Weights of a small GPT-style language model, trained from scratch on English Wikipedia.
Size: 10 layers, width 768, MLP 2304 GELU, vocabulary 39128, 90.7M parameters.
Architecture: learned positions, tied embeddings.
Training: 1225M tokens, 9347 steps.
Each number is 128 + 32 x the weight over its row's rms, rounded and kept within 0 to 255. Layers, rows and columns count from 0. The size above them is the row's rms in percent of the matrix's.

# layer 7 attention key, 768x768, rms 0.051, rows 388-393, columns 512-767
size [111 109 107 109 113 106]
[[114 162 124 132 123 115 123  87 138 193 145 121 109 127 170 111  97 173 115 120 161  80 125  72 118  98 158  87  65  94  55 131 153 100  95 143 107 118  60 154 125  55  85  89 113 126 163  74 151 154 145  55 165  89 132 192  75 121  90 130  64 123 125 110 145 100 129 142 162 101 101 178 116  78 110  81 177 151  70  72 136 111 134  89 155 152 149 125 115 170 123 182 138 137 117 137  59 126  94 103 207 157 139 120  76  75  94 155  91  99  77 130 145 115 177 163 127  93 143 135 151 129 112 211 109 111 114 155 137  99 120 144 149 186 188 107 151 113 126 136 125 116 163 122 129 133 146 124 144  95 120 124 101 134 127 128 120 137  89 155 128  86 151 123 122 120 121 127 148 171 142 118 192 173  75  79 118 163 144 115 137 131  92 134  68 145 115 166  75 166  84  92 151 105 156 151  73 164 142 108 141  89 148 111 162 128 147 161 113 161  68 155 165 106  92 123 180 196  91 151 124 141 134 201 160  93 146 112 151  91 154 132 122  91 148 100 121 151 128  83  68 145 153 170 163 118  78 109 145 105 130 131 145 153 185 143]
 [138 107 166  74  85 118 154 149 155 112 130 132 171 100 137 149 126 151 146 167 154 120 111 165  67 132 131 170 101 161 126 136 121 135 139 178 118 125 196 113 130  89  94 117 137 154  88 169 150 113 165 101 111 112  95 155 146 178 138  97 170  81 156 131 112 163 151  65 196 139  98 137  86  77 100  82 155 116 191 137 125 121 146 143 142  90  82 206 142 150 100 176  99 100 158 155 142 132 155 115 113 101 147  85 119 140  60  85 103 116 143 200 136  74 161 125 170 108 158 132  83 157 163  84 118 108 105 134 101 124 125 118 152  81  81 138  91 149  64 118 152 181  67 122  97  99 103 159 130 145 182 106 113 149 125 119 141 101  96 111 101 123 109 156 102 109 181 115 120  90 188 137  88 173 103 153 149 138 105 112 124  56 116 121 160 121 115 163 192 100 132  77 102 158 142 107 151 135 156 132 143 143 150 160 168 107 136 105  76 138 110 133 112 119 114 111 159 120 127  71 174 104  56 133  64 135 142  76 107 144 136  84 109 144 114 101  97 163 141 160  70 110  67  76 137  80 154  69  98 155 202  93 141 199  76 112]
 [149 149  81 130 141 151 135 172  71 135  79 117 143  75 107 151 110 155 107 113 224 112  66  84 130  93 152 155 205 195 189 132 145 205  81  80  91 174 124 151 176 123 105 179 137 141 129  84 129 172  98 110 155 167 134 165 101 150 154  79 144 167 143 155 173  92 119 152 150 113  92 101 152 133 106 148 131  89 123 144 163 163 126 136 192 130 112 166 195 188 170 137 118 158 112  87 111 118 156 209  99 105 117  80 102 115  96 172 137 188 192 150 152 158 131 121 102  87 136 166 135 146  94 103 124 149  80 120 117 147 145 127  96  94 121 126 122 167  97 133 156 140 117 121 162  68 112  92 113 181 146 115 167 166 140 109 104 135 112 123  90 121  95 140 148 115 141 171 150 127 109 141 121 120  98 102 190 148 183 175 158 104  80 147  71 157 136  41 115 115 145 132 151 108 103 122 134 109 188 131 167 139 123 132 153 131 165 136  89 134 107 150  77 120 151 130 133 140 136 108 204 128 108 158 133 145 123 126 180 112 157  83  52 136 148 132  76 132 154 118 157 159 126 171 192 143  99 195 166 112 167  62 136 151 130 139]
 [143 146 125 180 137  85 135 171 139 135 158 130 119 120 141 145 102 125 132 190 134 123 107 152 135 115 146 138 101 144 112 136  63 146  87 108  92 115 100 112 167 186 115 135 117 124  99 113 133  89 147 166 113 115 134 127 159 144 165 132 148 155 119 135 154 132 139 179 116 127 134  83 142 141 125 139 135 124  99 114 174 155 100 127 127 108 124 101 115  95 155 117 124 106  92  71 132 104 177 126 147 184 168 114 163 108 157 127 132 133 137 134 117 104 142 166 147 108 124  99 204 114 162  94 175 131 113 124 119 138 141 181  94 172 114  62 125 122  93 140 138 128 132 135  92 137  95 181 137  68 113 105 159 134 151 147 125 148 118 153 128 137 148  85 126 230 132 146 123 106  69 100 163 108 111 101 105 140 153 132  94 129  84 158 100 164  98  93 127 208 122  70 144 130 169  80 151  88 225 118 153 128 144 125 132 125  93 140 131 159 133 117 172  98  54 188 150 144 158 140 135 128 127 168 125 136 155 105 174 112 108 114 168 146 126 128 136 128 136 182  57  92 231 135 125 130  65  91 170 107 161  80 171 156  95 144]
 [ 87 110 115 113 116 147 123 104 107 149 131 102 145 110 107 108 132 134 133 123 113 111 115 147 144 137  82 145 130 167  83 135 211  82 163 142 158  98 103 102 115  88 140 142 160  79 119 153 129 172 139 156 128 191 117  62 112 140 126  97 159 153 176 162  96  87 124 162 123 103 159 194 168 110 126 169 194 175 112 152 122 138 164 154  92  45 140 159 127 134 168 121 200 121 124 184 163 138 163 142 181 115 142 127  84 142 113 132 101  81 103 171 136 114 213 155 142 139 149 108  98 109 154 131 114 199 118 102 131 108 123 154 133 125 159 110 116  80 145 127 125 135 114 139 187  96 186  73 107 130 150 183  92 137 142 165 170 135 105  99 127 133 158 106 143  91 107 138 122 140 198 134 169 115 161  80 131  97 147 107 121  63 153 154 109 126 180 115 107 164  79 114 157 141 136 167 109 115 122  84  81  68  82 133 106 163  59 141 147 165 136 158 138 113 148 114 104 113  88  86 147 135 126 133 120  95 146  99  90 125 166 141 180 156 161 155 154 152 116 129 143 101 136 156  82 142 186 150 116  76 226 132 124 159 121 164]
 [140  95 132 120  88 188  96 232 104 144 127 136 190  86 104 102 102 157 117 102 150 109 163  80 126 124 141 142  94  94  95 135 108 123 198 112 132 158  79 115 121 187  76 147  64 177  89 111 147 225 127 157 206  76 168 139 116 133 109 118 112 159 126 129 114  85 137 103 134 100  66 151  88 110  86 149 158 156  93 177 117  69 150 125  53  98 146 182 114 127 138 181  74 120  95 134  62 120 133 128 188 111 162 142  87 140  79 133  80 126 134 149  47 110 134  53 140  69 148  90 130 117 126 163 148 124 149  81  84 118 163 121 100  96 148 137 172 100 138 102 159 115 183 111 118 111 132 107  99  49 153 108 110 142 145 159 107 135 140 107 176 169 128 153 108 154 158 163 159 129 141  86 153 174 133 121 142 114 102 131 124 145 149 161 167  82  48 188  65 103  96 187  89 164 147 135 179  68  96 114 120  95 132 112  87 102 103 137 150 123 147 110  83 100 125  85 115  99 133 217 130  95 114 140 140 152 115 138 133 123 130 189 133 142 183 118 113 135 126 106  79 101 177 129 129 102 114 114 139  98 142 150 115 121 136 108]]
# layer 7 attention query, 768x768, rms 0.0515, rows 389-394, columns 512-767
size [105 105 103 109  99 102]
[[163 154 142 120 182 155 129 147 101  89 130 159  85 164 124 151 126 146 152 134 107 150  90 104 108 163 111 161  69 157 142 138 127 121 139 114 174 100 181 111 143 113 135 167 141 148 159 157 128 139 146 170 124 161  80 139 171 176 126 152  96 171 141  80 162 113 173  92  91 122  75 139 116 123 129  47 109  72 122 177 110 206  99 158 116  87 119 119 186 103  96 114 128 100 120 141 130  83 137  51  83 200 207 138 124 125  73 160 175 108 129  72 114  85 118 102 100  87 188 103 118 118 125 131 122 205 123 146 132  90 168 118 114 157 131 119 100 176 149 126 112 152 142 141 105  67 148 143 135 133 118  32 126 137 132  83 121 150 150  80 137 129 147 141 124 120 159 149 181 100 101 118 144 133 121  94  83 145 125  85 105 168 146 169 154 124 103  78 126 103  91  58 163 125 174 193 149 155 103 114 162 165  97 117  71 127 136 129 114 123 132 104 168 103  95 134 151 132 175 128  85  80  99 169  68 130 119 125 121 177 119 151 131 181 146 167  90  53 121 105 113 161 116 133 101 125  88  96 101 129 106 151 149  70 131 109]
 [113 132 115 162 172 169  68 112  78  91  86 122 110  95 139 134  97 123 123 147 152 155 144 138 114 137 137 199 133 163 128  87 165 120 157 211  94 174 121 123  93  84  99 132 143 106  89 127  82 173 110 104 157 131 119 118  90 159 149 115 106 132 118  58  95 192 146  91 141 175 154 107 180 119 135 146  82 158 127 171  72 145 114 150 135 174 160 102 148  90 116 115 125 105 179 134 124 102 146 131 133  59 119  98 117 153 100  92 190 127 175 145 152 137 147 161 153  97 136 160  96 141 122 110 164  72 134 102 141 104  77 112 151 159 105  71 118 108 146 141 115 128 105  75 136 131 116 116 100 157 136 131 131 151 221 118  90  72  94 150 179 110 101 154  94 153 131  66 111 166  67 124 104 101 136 165 131 159 108 125 120  96 148 109 141 131 165 123 196 161 156 130  95 111 132 136 150  97 138 138 146 117 110 153 100 137 144 152 116 122 131 118 131 123 154 109 208 162 134 121 157 106  47 146 138 148 134 121 130 147 183 155 100 104 205 179 145  67 143 120 181 108 135 121 129 151 184 153 149  83  97  99  90 197 109 166]
 [164 158  81 163 171  77 145 177 159 131  73 132 144 177 135 195 130 143 153 167 103 117  85 170 149 176 161 110 129  94 137 102  99  81  77 108  99 147 190 126 143 151 145 118 184 183  82  79 127 173 131 131 140 184 128  75 114 145 174  93 129 153 121 129 133 174  88  97 163 109  92 147 163 133 117 153 157 117 121  96 167 179 179 117  99  87 122 103 147 116 103  76 122  82  85 142 128  66 127 118 138 137  95 124 132 110 152 152  65 110 110 145 121 100 183  79 121 143 158 148 136  91 133  95 154  90 137 100 125 112 143  89 106 136  96 158 112 163 179 113 142 140  94  93 111 140 198 125 139 163  95 142 164 111 167 164  96 169 148 187 178 158 192 123 137  97 131 109 140 121 126 165 104 107  97  78 140  91 118  66 128 114 132  96  95 142  77 123 217 153 126 104 152  99 171  66 140 122  70 105  86 165  83 146 137 107  95 133 177 132 133 148 152 203  98  91  89 101 156 135 107 123 125 143  98  88 130 178 178  66 127 146 196 124  84 151 158 148 116 158 110 103 130 173 149 130 163 181 129 129 143 106 165 176 139  54]
 [125 160  88 132 139 207 118 149  98 142 141 114 130 111 100 125 146 144 106  99 133 132 138 143 126  82  58 182 171  71 129 171  91 120  45 100  60  85 120 154 112 112 163  99 134  85 196 144  83 106 113 118 114 152 136 178 145 134 147 188 135 120 159 165  62 161 111 162 102 148 125 151 112 119 158  94 130 166 197 163 105 156 133 139 123 112 149 101 213 129  78 107 187 103 101 124 139 144 122  93 152 162 198 179 186 174 100  95  92 108 164 155 105 147 133 118 108 135 122 139 134 114 128 119  59 128 119 157  91  80 145 138 129  81 182 173 151  96 147 131 159 100 136 101 180  64 143 101 107 141 142  98 143 175 143  87 164 110 123  89 130 139 109 174 139 138 167  61  71  78 167 159 112 139 147 103 120 120  91 123 111 130 144 133 138 144  95 147 159 179 108  91 120 146 136 153  93 127 131 140 141 140 121 174 152 151 116 142 130 187 199 163 129 155 113 149 134 152 150  82 101 119 116 194 110 143 113 179 173 139 157 128 135  86  84  74  85 106 118 138 148 183 126 153 117 119 142 128  68 168 144 113 121 138 147 122]
 [118 114 101 121 112  94 103 115 101 182 122 142 131 137 159 142 122 116 158 125 117 147 151  58 129 137 125 122 130 112 116 116 111  96 116 124 135 145 106 138 148 106  96 147 164 107  81 157 179 162  56 100 103 175 123 115  97 146 101  93 120 134 131 132 140 138 116 111 154 114 127 126 133  70 102 178 138 115 181 124 128 143 165 172 130 133 151 147 202 112  82 170 124 123 145  73  83  87 114 183  99 141 154 113 158 117 141 124  99 119  92 143 131 108 115 194  76 141  89 131 215 149 157 105 138 149 132 171 110  89 108 139 165  58 189 161 171 137 105  92 139 176 189 115 111 143 165 133 189 164 129 108 100  72  93 119 115 135 167 131 165 133 162 151 118 158 130 112  95 156 122 106 127 117 132 170 137 131  91 133 165 124 128  85  96  72 130 199 143  75 153 126  81 133 126  86  69 124 119 138 121 148 119 144  76  81 100  88 149 104 175  95 151 160  94 164 164 159  90 129 120  72 172 123 120 170  81 116 176 226 121 144  71 146 168  99 154 134  99  91 106 139 129  91  94 173 175 139 141  98 102  88 126 131 194  94]
 [ 78 200 139 125 144 145 123 126 126 166 166 206 141 172 166  96 156 118  57 108 137 103 121 132 132 143 165 147   6  88  79 162 153 134 141  85  86 125 192 152  63 181 112  95 141 122 155 152 176  97 166 142  84 145 145  86 118  92  83 141 169  93 221  86 118  93 173  56 123 117 131 162 125 100 123 109 121 150  95 159  28 116 117 117 155 129 191 123  93  93  78 149 130 124 192 137 170 124 125 111 152 146 139 117 183 142 122 147 149 152 163 114 158 103 125 126 141 140 105 105 137 181 103 103 125  44 155 131 149 135 139 105 148 111 118 197 121 128 166  96 116 174 155 139 159 122 142 116 126 148  89 160  99  93  59 134 129  90 111 186 140 127 111 152 134 138 160 108 134  92 158 115 126  56 123 123 161 107 110 138 136 134 100  84  93 147 116 151 119 165 114 129 141 107 146 166 141 145 170 120 103 213 139 110 146 127 105 122 121 196  42 122 173 142  98  67 137 108 124 105 150 135 133 132 156 182  63 125 133 169 158 146  93 134 125 161 111 123 130 130 104 146  70 102 127 101 157 142  93  93 121 145 118 103 122 146]]